{
  "num_attention_heads": 4,
  "intermediate_size": 896,
  "vocab_size": 4096,
  "hidden_act": "tanh_gelu",
  "norm_place": "pre",
  "positions": "learned",
  "attn_scale": 0.125,
  "bias": "all",
  "parallel_block": false,
  "init": "trunc",
  "init_std_down": 0.0,
  "optimizer": "muon_variant",
  "beta1": 0.95,
  "max_grad_norm": 1.0,
  "max_seq_len": 256
}
Each number is 128 + 32 x the weight over the matrix's rms, rounded and kept within 0 to 255. Layers, rows and columns count from 0.

# layer 3 MLP up, 896x224, rms 0.199, rows 583-644, columns 112-223
[[123 116 136 140 108 148 133 114 109 143 121  99 125 153 159 136  48 156 181 129 196 134 118 105  93 133 153 144 163 115 115 111 109 110 144 155 130 127 155 152  88 162 108 154 151  99  98 100 179  85 131 155 128 121 128  78  88 100 129 149 127 138 146 142 127 126 102 124  83 112 106 155 131 131 169 113 144 157 137 152 171 123  96 168 146 128 107 141 120 177 129 104 113 109 194 125 119 139 104  64 166 143  99 106 189 126 178 137 104 178 133 155]
 [172 142 118 112 173 132 106 105 134  91 150 142 113 124 151 109 110 121 126 101 118 151 124  71  81 134 109  88 177 129 113 192 132 160 131 121 132 116 163 110 181 116  89 116 144 139 179 160 175 121 175 172 128 144 179 149 111  95 145  67 102 112 147 139 167  99 166 170 103 120 128 125 156 120  91 120 120 111 129 121 100  99 119 119 174 156 169  99  89 120  95 127 153 156 135  95  95 118 154 151 139  84 157 128  88 100 147 117 147 140 110 145]
 [180 146 106 145  79 120 163 104 156  77 119 139 176  95 132 151 134 130  99 154 142 123 111 164 114 149 122  64 148 160 135 146 114  97 109 173 146 107 134  79 134 175 157 142 104 131 134  96 105 113 174 114 151 123  78 118 141 194 144 159 138 157 149 183  86 101 114 122 101 148 130 118 124  83 142 170  80  70 169 102 190 150 105  82 127 148 130 162 152 121 112 138 174 151 144 150 105 128 101 143 134 136  96 179 130 111 129 118  89 149 153 121]
 [131 115  85 138 104 113 164 109  84 136 138 141 125  98 129 148 112 124 175 152  28 115 140  90 127 155 106 195 113 168 105 135  89 126 146 147 111 128 129 137 108 106 118  73 125 146 130 123 124 158 118 142 172 118 162 109 102 134 130 161 120 109 136 149 110 174  86 135 117 102 168 134 175  95 169  88 183  53 105  97 142  90 138  35 135  92  55 101 127 150 193  83 125 103  54 158 147  96  97 172 105 112 120  94  90 138 120 118 135 130 135 139]
 [112 115  88 117 131 136 103 130 177 116 131 161 141 133 106  87 116 123 143 193 143 138 118  81  99  96 161 143 116 108 138  92 132  94 105 109 126 104 101 121 117 158  97 124 130 140 144 119 119 121 185 136 128 128 139 162 165 155 156 151 130 100 138 121 112 114 130 112 131 128 139 134 154 127 157 141 121 129  87 130 140  95 161 144 131 171 159  98 105 107 127 140 157 150 150  89 109 176 158 133 173 119 125  92  97 102  79 150 148 146  88 153]
 [ 51 113 136 102 105 159 160 144 130 155 144 135 108 116 151 136  89 141 206 131 131 144 114 118 140  61  84  93 128 108 132 137 168 134 142 135 106 104 142 133 134  97  96  76 111 139 137 101 115 151 116 137 157 100  70 151 141  80 153 164 136  92  87 198  94 181 137 115 135  78 120 132 190 130 130 113 136 107 159 158 165 176  99 169 106 115  98 116 143 111 176  92 103 161 152 115 125 100 126 133 132 154 129  92 110 124  74 134 158  98 134 170]
 [128 123 167 125 184 126 108 152 157 115 162 124  81 144 162 132  91 143  95 133 132 152 130  67 110 103 102 168 156 131 165 132 108 193 130 200 124 159 124 133  82 149 246  50  91 135 150 166 145  92 158 131 106 133 115 107  99 103 162 130 111 193 149 177 125  67 146 104 108 164 125 161 114 157 121  92 128  95 128 131  89 100 101 171 102 126 125 126 150 127  55 110 110  78 118 200  92  99 144 173 131 145  95 149 110 135 130 136 132 103 108 123]
 [129  94  85 117  89 139 155 234 113  74 112 127  95 121 133 141 164 120  73  95 157  73 100 179  90  98 116 108 115 198 145 106  96 116 131 130 110 113 119 104 111 147 165 166 175 125 109 136 161  95 177 127 186 110 153 121 178 119 122 109 126 154 189 179 133 106 135 123 135 110 141 151 121 159  51 144 125 124 158 161 153 188 113  94  99  74 130 169 132 142 161  95 138 142 152 102  77  70 103 187 100 129 144 107 143 150 121 116 151 202  81 139]
 [145 127 140  89 161  76  99 100 177 121 115 154 114  99 118  83  96 100 177 153  97 111 139 125 145 169 141 144 109 134 142 118  37 141 155 161 102 182 137 118  84 194 136  60 144 126 154 142 130 159  91 144 115  70  82 157 159  67 114 155 159 113  97  62 124 178 213 145 140 142 115 104 118 149 178 103 163  57  94  67 134 116 116 184 142 138 135 158 120 175 117 181 119 123 134 130 128 127  66 146  91 144  78 140 122 113  85 153 144 152 120 134]
 [149 135 122 104 131 170  79 136 160 123 148 153  32 149 147 125 157  80  72 190  87  96 111  83 172 159 130 115 130 125 100  72 120 107 147 109 137 143 100  84 173 173  32 125  95 135 183  90 154 160 133 105 155 140 157 201 106  98 171 139 123 163  80 161  67 116 121  61 130 106 183 103 121  85 109 127 153 163 168 175 124 163 138  51 127  77 133 177 152 255 121 111 121 137  83 161 168  86 126 137 121 104 100 146 105 132 129 172 145  85 192 136]
 [ 94 150 150 120  87 108 131 119 154 133 125 166 131 127 157  99 161 140  81 102 158 106 122 152 209  87  94  67 114 167 147 128 141 137 163 173 118 144 151 112 108 101 150 190 109 153 164  79 160  96 181 114  98 108 141 131 165 179 117 160 149 144 219 126 202 154 136  74 118 131 151 141 170  98 107  94 104 176  90  32  82  90 140 171 139  96  74 149 190 128 144  79 134 131 159  73 126 111 142 139 138 162 104 108  24 125 115 141 149  42 134 115]
 [ 92  72 123 136  88 119 207 129 136  98 133  69 107 125  78  95 128 150 249 167 160 169  74 125  93 130 111 152 125 131 145 105 132 120 133 141  46 127 129 106 125 181 160  98 179 127 149 101  96 141 181 111 124  94 122 125 129 137  87  92  92 176  95  80  85 118 121 136 162 101 153 110  95 128  73  63 145 205 130 156 152 110 144 179 119  64 114 116 133 120 179 107 157 145 140 178 133 173 100 149 171 141 130 114 122 147 127  93 128 136 115 117]
 [171 180 134 160 135  99 146 149  89  81 168 145 157 107 100 111 135  85 117 142 100 114 189 127 118 118 142 164 130 129 141  92 127 171  66  75 101 151  88 109 129 133  86  91 173 105 162  90 154  92 164 123  59 125 117 132 162  48 118 184 140 145 136  94 122 124 189  96 109 104  99 141 115  76 166 146 116 114 108 136 117  96 131 177 122  93 109 136 100 140 109 121 124 117 121  93 147 204 114 138 146 134 136 154  84  74 122 108 111 140 120  80]
 [186 162  94 126 115 141 166  76 194 134 124 145 179 176 135 129 168  33 113  73 183 131 162 146 191 197  73 241 169 180 106 186  94 146 167 118  89 128 121 142  99 135  49  95 180 109 110 182 168 106 124  97 179 115  63 142 124 157  91  79 143 131 132 130 193 135 133  88 143  85 123 109 169 176 135 113 107 173 185  64 152 116 116  96 106 133 139 142  97 127 132 147 182 115 178 148 103 122  89 153 167 120 105  92 164 175 152  98 133 184 101 206]
 [135 156 172 102 103 161 223 175 113 153 109  98 120 190 149 146 153 139 175 179 117 125 157  63 152 154  68  94  94 153 168  65  96 155 120 101 166 132 165 105 102 138 147 193 103 129 142  99 134 107 132 149  98  97 140 114 120 113 165 159 111 104 129 139 159 156 116 152 155 118  66 122 134 121 103 106 152 114 167 144 100 126 145 102  77 147 169 106 138  81 127  84  99 121 111  85 156 182 157  92 139 127  95  81 155 125 147 149  77 181 156 160]
 [103 163 104 141 109  95 108 134  92  80 123 114 134 170 187 100 100 149 147 146 213 127 135 124  82 159 154  81 112 123 130 137  99 154 139 124 133 169 186 125 137 190 162  79 128 120 120 165  96 153 144 142 130  81 104 125 116 167 177 133 112 147 149 151 102  95 131  97 138 137  66 140  94 131 128 190 168 128 105 100 108 135 109 102 129 110 101 143 141 105 179 118 139 112 107 166 126 123 111 112 137 111 157 114  59 179 116 134 117  88  91  99]
 [108  77 165 114 126 142 105  88  77 110 158 112 111 100 100 121 138 117 200 121 138 145 121 149 148 124  97 169 157 181  83  68 106 111 170 143 129 141  95 153  89  45 115 138 115 113  99 124 160 131 130 150  95 183 117 152 139 108 100 101 126 122 154  81 133 135 103  97 137  88  90 140 122 133 130 181 109 114 140 114 105 170 175 167 135 120  95 130 146 177 100 180 188 141 131 164  80 136 109 128  90 158 152 119 110 115 106 132  95  82 138 167]
 [141 155 143 135  95  95 130 109 129 157  99 123 179 129 140 123 119 138  64 132 126 114 145 138 116 145  94 110 102 165 159 133  86 136  92  63 103 107 129 170 148 138 153 164 165 182 139 123 144 161 128 170 126  97 157 133 145 108 129 151 143 117 141 127 115  86 104 119 156 131 126 140 142  93 153 157 137 113 160 151 129 120  88  83  69 114 115 108 148 233 105 145 113  64 149 125 132  73 124 133 108 128 103 130 129 144 204  84 118  60 164 179]
 [ 90 161  82 116 107 111 164 107 146 164  69 101 129 113  77 116 133 147 164  92 153 177 139 105 145  60 125 140 173 144 124 189  73 162 149  78 116 153  74 172 117 123 137 139 150 118 215 152  98 149 131 151 155  98 100 160 126 205 125 149 168 168 124 142 123 132  95  99 106 137 153 119 109 178 147  82 102 130 172  86 164 124 121 141 134 127 116 147  78 132 130 128 105  80 155 154 102 117 108 125 146 135 116  88 105 117 105  84 143 138 178 118]
 [169  94 132 130 111 146 114 122 107 148 154 154 158 174 131 139 129 112 140 169 153 132 152 146 161 122 102 110  63 178  85 207 122 124  73 110 168 136 109 100 120 183 108 138  67 124  86 163 121 127 152 158 146 112 158  95 129 136 171 171 158 128 130  92 106 175 127 159 125 111  83 133 106  95 146 122 109 126 143  93  96 147  87  86 142 113  80 129 152 192 125 105 145 109 132 146 156 131 122 132 107  92 117 127 115 125  96 146 125 118 199 151]
 [ 93 185 115 122 143 170 164 174  60 173 119  92  84 169 148 129 100  89 144 147 141 106 110 102 131 191 111 121 110 127  89 152 160 134 116 127 108 141 117 153  89 158 130 111 129 119 161 122 133 131 149 127 135 126  68 162 158 130 185 115 152  78 126 124  55 134 124 156 121 112 124 145 107 104 130 124 168 123 117 177 117 159 138 110 100  41 130 126 106 164 107 195 148 153 117  84 124 143 123 139 136  77  93 169 107 110 120 123 164 102 156  80]
 [111 142  38 150 132 121 221 167 115 136  77 168 173 162  72 158 146 162 129 135 155 172  68 112 159 119 138  96 136 136 121 118  98  80 145 109  88 145 101 113  84 167 119 140  88 162 112 148 111 155  49  89 207 111 146 145  76 105 136 126 183 128 147  85 147 147 121 102  70  47 166 107 140 171 142 101 173 135  90 143  69 114 147  64 166 140 140 136 146 147 147  21 131 119 107  88  95 178 120 183 110 122 153 156 141 159 147 159 128 138 112 103]
 [153 133 140 121  90 112 160  93 141  81 167 161  73 108 159  72 120 126 145 118 169 174 110 172 118 139 121 181 133  86 176 133 108 130  96  86 116 147  89  90 138 118  80  51 195 142  83 106 149 111 158 162 135 105 147  84 163  94 101 120 194  93 179 184 135  89 141 101  88 134 174 123 102 126 109 103  70 115 161 130  98  66  74 151 114  76 201 122 146 147 138 141 118 194  82 163 135 172 103 104 154 126 122 104 137  83  86 119 136 161 175 190]
 [173 157 152  42  96 118 100 150 143 131 104 110 133 110  95 121 112 147 169 138  98 181 123 160 119  92 112 132 135 111 140 166 145 140 134 140  84  87 153 122  87 125 124 120 172  93 129 147 152 120 147 105  65 121 122 137 144 122  93 132  78 151  87  56 170 124 109 128 118  93 119  92 133 100 137 120 121 172  84  94 167  70 125 118 147 197 153 110 153 116 122 124 146 108 166 121 158 111 212 138 122 118 191 103 106 133 109 144 185 103 164 150]
 [108 124 142 149 173 147 206 110 165 147 153 108 112  93 135 100 184 121 139 167 125 161 135 137 155 101 155 178 133 166  92 118 106 139 159  81 154 151 157 168 138 136 139 112 115 185 144 106 127 105 110 110 120 143 129 104 100  81 172 121 129 132 131 120 106  94 137 159 158 141 152 123 147 171 119 150  67 158 124 123 162 115 162 129 149  54  59 125  94 121 143 119 165  72 136 145 128 139 114 110 107 132 164 136  84 130  84 118 170 111  97  86]
 [160 121  99 148 106 126 144 114 123 155 108 185 148  94 210 166 113 143 170 120 183 120  92 126  76  75 129 156 118 174 163 129 103  81 132 108 111 141 131 104 121 143 117  60 166  90 161 116 120 139 123 197 172 151 130 117 147 129 116 106 173 159 118  67 121  93 103 102 166 109 139 146 138 100 103  68 150 167 171 176 128 136 115 187 210 134 101 177 125 124 151 117 111  50 144 124  42  82  97 106 122 184 122  73 142 194 152 148 132  90 114 133]
 [122 160 121 127 130 152 153  71 112  68 158 123 147 167 188 174 128 121 214  94 115 102 138 143 121 168 122 187 135  66 167 109 124 159 178 122 106 127 133  67  66  89 131  97 132  72 105 151 178 148 131 142 112  99 126  66 146 139 153  50 135 150 113 115 149 119 121 125  92 161  99 155  72 171 178 134 109 161 125 134 145 146 103 167 103  84 117 192 158  82  99 133 196 115 115  82  96 187 143 142 162 148 150 214 126 248 111 133 162 104 111  92]
 [ 90 154  86 131 104 165  63 123 135 106 103 157 139 104 173 136 117  97 186 128 143 117 162 151  91  84  81 154 123  98 111 115 115 104 155 121 128 104 116 111 156 105  90 141 137 167 121 151 181  92  82 156 139 168 108 174 142 155 118 106 123 150 124 117 198 117  96 113  83 108 106 119 107 104  79 138 139  85 133  85 119 146 144  67 114  99 140 152 112 157 130 135 103 139 129 124 127 107 136 184 146  81 102 151 169 168 145 160 148 110 128 148]
 [125 125 164 155 118 169  66 147 146 161 188 110 155 198 156 114 139 147  78 173  91 180 123 112 106 126 162 169 152  96 109 150  89 155 122  99  82 156 161  86  66 168 134 102 141 104 120 111 136 159 129 150 145 109  67  67 145 124 178 103  99 144 206 161 118 140 128 102 182 105 151 119 152 109  90 107  91 131 146 116 133 129 120 133  33 163 132 134 160 170 105  87  94 141 128 129  71 168 202 148 135 150 141  91 124 150 142 134 164 153 140  83]
 [128 123  69 118 105 117 135 111 132 135 112 168 112 159 128 115 159  98  97 139 115  83 154 154 112  68 126  96 101 157 165 172 159 171 214 126 114 131 117 129 134 135 153  56 243  61 121 115 106 150  76 143 119  51 134  90 150 179 145 162 167 154 147 172 167 175 141 145  83 160 154  93  92 117  89 163 125 150 134 140 184  86 140  89 117 118  59 114 120 129 120 140  92  69 128 111 108 124 160 121  96  80 157 167  80  96  96 115 198 130 115 164]
 [150 195 105 181 127 144 171 135 147 163  71 137  76 139 157  88 125 198  79 112 154 160 106 118 118 118 106 120 162 125 134  83 138 127 106 136 108 133 118 101  68 180 141 122 116 143  89 102 169 146 129  85 109 110  69 184 120 147 138 141 151 125  65 134  88 138 105 125 133 142 184 152 153 132 112 138 124  92 110 112 148 107 143 190 164 198  99 113 142 135 149 125 146  94 116  92  96 108  99 103 142 108  97 117 126  86  77 175 120 155 168 121]
 [104  91 110 115 104 158  94 136 139 112 180 118 215 107 120  57 130 118 144 151 126 108 172  92 167 164 143 118 101  91 134 128 116  77  61  28 137 136 144 147  39 135 109  61 188 176 112  83 220 152 161 166  91 123 157 141  34 142 183  79 147 158 105 149  87 124 159 124 162 139 148 158 156 124 118 173 164 123 133  76  93  94 136 145  93 177 128 181  75 150 169 109 103 178 152 118  95  60 165 157 188 123 150 135 165 107 111 107 101 121 163 169]
 [148 136 202 136 127 105 112 132 156 172 101 150  81 106 104 111 147  77 144 126 163 126 109 164 171 168  96 145  86 113 194  88  68  92 163 147  84 126  93 120 104 113 114 136 126 120 136 107 178 144  82 160 159 136 152 151 104  93 132 111 131 148 179 142 129 142 151 107  89 115  84 146 200 150 139 116 156  72 159  80  79 172 138  94 159 106 131 135 200  82 160 136  86 125 107 110 107 134 113 134 147 102 147 132  73 157  95 112 139 156 122 136]
 [ 92  64 153 130 129 115 125 173 138 174  90 119 132 148 130 182 108 172 180  89 177 117  90 163 182 149 169 107 159 160 165  84 143 122 144 123  75  68 147  78 181 106 166 158 123  65 132 135 115  91 139 137 161 181  53 115  90  63 140 170 171 128 168 152 164  86 108 186 168  86 170 115 105 111  99 115 102 107  90 160 103 129 107 156 156  86  98 163 127 121 165 107  97 163 145  83  90 122 107 165  90 161 158  92  70 133 102 142 123 175 125 159]
 [135  94 141  75  89 138 102 193 158 133  98 151 141 142 113  81 147 116 165 112 169 154 187 165 167 137 154 101 121 153 154 124 123 162 135 126  83 159 140 135 140 133 129 167 179 131  95 140 113 120  89  67 155  67 111 127 119 134 159 126 137 110  77 145 118 130  69 131 177  59 151 150  80 181 148 140  97 134 117  79 143 107 154 102 143 195  64  77 114 132 104 158 127 130  91 102  84 116 102 129  70 140 122 118 121 121  74  91 128 115  98 156]
 [126  75 102 120 118 164 157 171 161 103 128 189 110 101  82 155 103 132 138 164 127 158 123  99 108 151 110 201 116  95 133 113 150 214  74 114 120 122  68 122  71 103  95  98 100 126 119 106 142 137 107 105 127 139 175 190 105 133 134 111 133  86 107 162 125 190  92 150 123 170 180 105 104  74 145 110 120 102 117  93 107 126 135 121  94 113 116 148 131 146 106 125 115 165 143 147 181 135 140 152 118 110  92 130 164  96 140 125 146 124 131 130]
 [ 99 157 144 129 161 128 186 212 109 138 122 211 154 147  87  73 110  91 148 142 121 135 165 118 123  67 134 103  93 175 127 147 145 116 101 103 137 101 127  88 104 130  77  92 148 122 131 107 115 145 154 130 133 163 130 146 136 116 143 132 135  85 122 100 143 135 151 119 163  97 136 124 182 168  75  81 150  73 138 145 176 204 158 139 122 161 130  88 137 138 143 168 137 106 102 129  68 162 140 121 128 141 131 124 173 160 105 123 141 159 111 150]
 [129 123 158 154 121 137  99 132  90 148 137 187 135 130 128  92 119 153  97 172 137 104 172 130 131  94  95  95 103 105  73 129  89 128 131 117 142 177 132 143 103 132 102 129 109 123 129 121 129 133 124 138 129 113  88  59 162  94 109 192 160 129 164 122 149 201 156 146 111 167 107 142 132  93 160 181 118 130 103 167 116 128 150 162  92  76 104 135 211 168 120  84 126  83 131 123 102 116 119 134 109 147 108 134  87 166 112 141 134 110 125 111]
 [161 217 154 145 138 144 114  86 104 110 115 113 108  64  86  84 166  98 137 137 128 113 121 141 107 107 126 113  76 128  82 105 172 137 146 159 129 118 104  96 121  86 103 188  99  81 158 142 172 122  83 103 158  65 105 153 135 119 131 102 111 155  68 101  95 232 126 161 123 163 164 122 133 112 129 128  94 161 134 107 128 131 143 121  85 178 114 169  83 113  61  84 146 131 159 103 149 142 186  88 117 115 122 118 113 134  85 154 111 122 121  88]
 [ 78  94  59  99  95 153  65 135 226  49  71 108 103 128 112  83 108  96  30 115 168 114 158  84 159 144 106 118 151 125 142  79 114 143 120 126 110 133 112 156 171 157 149 105 176 126  89 131 173 147  98 138 187 169  99 120 112  84 164 153 149  51 139 145 110 144 115 119 164 143 185 141 171  99 115 103 180 105 155 115 118 158  69 104 133 109 156 170 153 163 151 132 158 134  74  99 114 113 112 109 127 172 161 133 135 138 127 139 122 133 163 126]
 [111 165 153  96  91 106 140 135  62 121 158 112 146 117 155  83 181 131 169 155 102 120 140 144  91 135 159 111  87 118 130 105  94 113 105  82 111 184 168 147 175 118 132 160  65 135 127 136 123 107 142 140 133 133 152 112 148 156 181 105  59 156 167 114 139 130 106 121 162 157 125 130 143 129 154 186 153 130 106  76 101  88 130 100  99 104  93  55 120  92 153 117 114 128 127 140 212 133 154  56 152 166  91 180 117 106 132  98 153 115 118  90]
 [ 91 127 116 128 104 143 102 164 137 169 149  77 111 114 118 151  98 141 150 115 175 161 121 137 137 167 118 151 150  90 135 166 143  96 164  98 136 188  71 117 134  90 108 125  95 133 136 119  69  75 176 100 132 132  95 129 148 118 126 122 167 154 166  68 164 125 185  57 134 111 130 179 157 162 112 167 155 117 152 103 128  93 100  87 114 183  93 121  87  68 186 139 169 101 129 113 107 108 163 162 116 150 117 158  87 161  97 134 106 127 165 125]
 [ 98 157  85  52  72 125 142 101 177 104  85 139 113 120  99 130 157 119 188 131 161 107 136 159 124 114 170  97  84 188 177 120 188 148 128 127 123 119 100 135 107 152 147 107 159 117 137 153 140 151 171  71 154  86 159 217 130 132 134 126 188 161 141 152 140  82 129 131 167 171  88 141 110 123 132 143 169 129 128  81 164 115 129 101 179  49  93 146 131 123 172 122 180  88 120  92 100 100 164 104 147 109 148  92 119 184 117 124 126 163 145 159]
 [ 70 133 102 116  62 139 118  91 179 139 162  83 110 129 109 130 178 191  67 209 189 106 112 155 133 107 179 167 107 204 114 140 135 100 118 107 117 140  91 147 117 111 150 108 133 135 149 195 157  70 154 131 146 127 152 113 146 184 156 127 112 143  94 103 111 126 174 164 163 165 148 135 153  97 104 147 179 132  87  88 104  93 135 144 132 136 112  99 142  77 112 118 128 100 157 180 148 183 130 137 117 136 149  89  99 109 142 186  97 116 141 160]
 [147 137 164 103 115 172 126 137 178 107 128 158 132 117 114 105 134  96 148 153 156 144 120 208 115 153  89 132 156 116 135 128 129 131 102 112 110 171 107 128 114 106  86 121 123 109 125 137 142 106 101 133  99 148  68 123  94 132  79 169 140 108  85 101  96 174  99 124 113 129 113 153  99 174 152 109 119 151 145 121 178 118 109 122 139 112 156 141 117 130 164 137 138 137  89 150 106  95 143 138 108  87 145 115 163  81  97 171 169 113 186 139]
 [109 161 138 110 104 142 141  73  67 101 106 153 146  96 127 206 105 112 125 135 124  96 180 131 201 144  96 101 142 121 131 169 115 172 121 172 113 114 172 107 131 170 150 100  83 146 175  87 142 148 140 115 155 114 147  72 138 113 100  80 106 130 120 178  64 157 153 129 157 119 149 120 136 132 127 183 126 135 116 135 110 111 135 103 117  99 102  92 131 132 157 131 200 148 143 167 112 165 136  96  56 144 136 123 135 212 102  94  73 161  78 132]
 [109 146  98  74 113 116  85  97 138 130 153 139 180  99  92 137 163 120 144  39 124 165 152 181 108 106 150 124 123 136 155 110 155 155 135 152 104  91 123 122  76 167  76 141 109 138 135  69  91 115 133 190 128 115 103 104 179 154  96  93 182 147 156 118 149 144 166 131 167  75 124 120 133  38 112  73 122 123 189 127 173 111  85 146 162 144  73 161 158  86  96 110 161  66 192 144 155 106  79 152 169 107 124 166 139 154 130  52 132  49 164 154]
 [187 166 103  96 115 121 107  92 160 102 123 200 129  97  96 139 150 113 161 154 169 140 198 125 105 169 108  90 120  92  96 113  49 104  87  94  97  93 125 162  67  97 104 127 189 140 127 126 133 118 164 107  64 199 179 112  56 109 139  89 121 109 172 160 181 146 124 124 140 137 122 159 124 151  92  95 106 149 126 142 142  74 112 150 123  82 143 137 181 128 153 100 155 132 124 130  90 116 118 182 118 118 167 118 113 137 101 168 105 157  79 134]
 [ 95 133  90 142  85 135 130 161 139  55 156 112 150 101  80  74 115 112 204 155 134 107 154 156 182  65 206 178 125 130 122 110 114 128 146 135 124 110  76 144 128 166 126 165 194 156 127  75  89  85 170 127 115 149 181 132 143 132 163 145 158 129 139 110 123 181  77 130 112  42  43 156 193 165 184 154  92 104 120 118 113  82 158  88 116 153 100  90 122  87 134 137 163 108 141 179 118 142 148 145 174 124 148 100 103 134 130 134 106  98 156 170]
 [142  96 152 133 112 104 191  99 145 102 158 107 105 134 149 122 131 119 102 158 151 102 127  75 131  86 111 135 152 138 173 123 163 171 140 109 115  92 138  85 129 132 183 106  84 123 164 137 122  60 170 131 147 125 122 129  66  93 188 150 126 164 166 171 116 106 117 132 132 120 125 172 146 115 137 144 147 160 116 142 153 170 123 130 116 142 125  98  73 156 130 111 111 148  76 143 128 124 133 162  91 140  83 136 112  83  79 150 121 145 184 103]
 [118  76 129  76 139 102 142 151 157 165 129 151 191 132  68 151 121 130 133 154 120 119  87 131 174 100 124 144 125 120 142 149 118 144 130 121 153 125 106 190 169 159 146 137 118 108 164 154 107 109 126 122 170 114 116 140 144  89 114 136 128 103 101 147 104 136 117 116 131 127 113 146  98 137  73 103 141 120 138  50  61 192 112  82 135 107 110 122  85 145 190 138 101 125 134 166 120 119 131 105 116 116 130  98 112  87 202 110 115 140 158 124]
 [ 97 142  98 129 115 113 147 116  81  95 204 107 157 123  89 109 112 113 140  79 159 163 101  96 134 148 160  85 118 131  80 176  79 154 108 119 135 139 114  79 151 133 170 115  81 100 100 140 128 127 169 120 153  99  82 145  81 152 101 178 131 142 116 162 153 183  94  83 126 115  96 152 115 116 125 132 103 176 159  84 124 156 143 113 122 152  68  87 106 200 108 113 148 126 149 142 101  90 155 141 102 138 129 137 164 137 148  92 162 111 150  89]
 [112 166 125  82 151 115 115 128 150 134 143 112 133 145 130  98 146 138 133 150 171 127 121 111 159 127 142 140 107 103 153 151  99 180 187 154  47 119 111 153  95 160 103 175 132 146 190 126 179 117 110 112 145 167 113 144  89  87 143 154 146 125 122 132 123  50 139 158 115 154 119 136 131 129 119 128 157 130 114 163 117 156 134 156 102 149  99  79 115 152 107 143 104 152 118 100 139 148 137 127 159 150  92  94 123 136 112 112 121 136 127 156]
 [134  55 150 142 119 180  89 121  67 109 106 104 111  86 153  67 144 145  99 158  96 101 137  92 136 173 121  71 110 157 158 110 132 171 136 135 153 169  88 133 133 117  68  94 155 183  88 115 128 138 116  93 163 152 136 128 178 102  75 135 126 118 159 161  92 159 108  93 110 149  94  91 119  72 141 187 120  97 116 163 143 148 106  72 105 125  98 161 182 201 138 127 117 114 113 169 172 145 110 158 124 200 139 126 194 152 157  95 120 163 133 149]
 [135 133 115 152 105 172 110 119 115 108  85 206 100 109 140 170 161  91 159  87  99 133 105 118 125 131  98 111 109  39 112  90 134 169 114  92 119 139 101 109 122  41 105 122 110 116 145 137 130 108 126 126 171 143 107 129  74 104 129  79 140 187 137 143  99  92 117  83 125 140 154 145  95 115 177 178 130 102 122  71 147 163 131 107  98 160 136 199 128 147 109 120 164 145  98 129 129 158 162 223  94 113 153 122 140 113 140 114 221 149 173  79]
 [165 151 103 107 112  92 175  91 151 142  75 128  83 124  80  82  68  65 128 119 125  81 141  63 134 165  88 160 113  92 145  73 137 123  90  68  93 149 107 143 138 113  79 120 113 160 110 151 130  70 136 128 108 202 156  78 129 126 149 155 166 172  74 159 200 143 139 101 176 154  94 108 114 115 184 121 114 107  92 213 174 162 123 193  89  69 148 124 145 108 147 146 123 114 104 179  64 148 155 112 145 153 161  94  88  86 118 151 132 235 143 176]
 [128 192  89 145  91 178  86 142 148 111 100 112 132 160 118 190 145 117 129 114 153 109 186  76 118 172 134  92 137 110 162 149 148 172 166 172  69 140 137 122 118 137 102 100 122 172 173 158  80  12 131 156  67  94 131 185 185  99  95 161  55 148 161 104 108 166 198 138 101  97 164 141 149 131 137 147 141  74 158  94 136  52 139 130 143 132 161  80 124 177 103 129 180  96  51 127  78  81  77 100  76 163  78  97  77 174 147 207 153 131 112 139]
 [145 178  58 172 114 139 144 175 134 196 108  81 171 121 117 169 147 110 188 181 135 119  86 141 127 128 128 133 125 138  40 162  77 141 151 151 143  77  79  75  98 123 149 115 171 107 171 117 139 125 124 203 113 138 112  99 187 113 110 115 160  69 113 126 106 143 161 146  99 167 143  99  54 160 172 149 128  93 108 150 123 126 127 114 134  99 107  80  92  98 147  70 117  80 109 181  90 118 105 133 119 111 127 189 198 149 154 114  80 182  90 126]
 [176 181  95 162 186 144 134 161 191 143 146 125 142 138 158 134 120  97 124  88 145 127 125 179  97 177 126 107 143  87  85 120 106 153 120 143 110  94 124 118 172  74  52 154 145 161 112  95  77 109 119 124 153 137  65 147 119  94 128 107 143  94 136 135 124 129 168 208 151  90 124 128 126 180 118 134 166 124 131 105 157 114  97 146 135  58  82 159  92 168 111 173 116 140 107 164 144 127 121  97  79 118  93 157 125 166 144 164 116 120 101  82]
 [144 162 112 121  78 148 171 135 164 110  76 141  90  88 131 104 177 168 215 148 131 166  83  93 102  99 151 138 100  95 122 116 104 126 148 181 112 163 163 142 129 111  83 174 171 140 126 101 120  95 119 146 175 151 191 139  94  98 143 160 102  92 120  76 118 150 169  98 134 110 156 135 138 129  99 113  99 113  55  97 121 138 144 151 129 158  99 191 151  78 153 152 124  73 172 126 153 125 143 102 130 137 139 151  96 112 161 163 121 160 106 119]
 [184 137  78 178  77  62 164 109 195  59 126 158 114 116 144 123 145 147 144 128  81 177 147 134 139 121 118 137  87  74 117  75  91 134 155  83 131 159 119 157  91 178 113 151 126 191 174  99 101 113 158 103  88 161 171 132  81  61 102  98 134  94 119 149 144 148 133 120 132 135 112 142 140 122  68 135 104 132  80  65 129 149 144 123 192 137 154 148 124 106 154 116 157 166 103 135 161 151 132 127 106 198  72 114 131 144 114 162 119 135 100 174]
 [148 109 127 134 125 128 142 136 114 126 100 134 112  55  76 162  96 115 106 142 141 152 137  96 149 123 127 148 197 171 144 115 150 128 132 137 155 111 118 154 179 168 125  83  83  94 138 126 153 117 135 134 179 117  72 146 170 137 119 164 120 157 125 116 138 156 137 132 101 136 153 121 170 117  89 169 121 122 103 140  93 116 130 153  65 111 112  98 123  91 166  90 140 159 178 119 145 116 166 112 113  65 139 112 148  56 143 127 138 143 124 119]]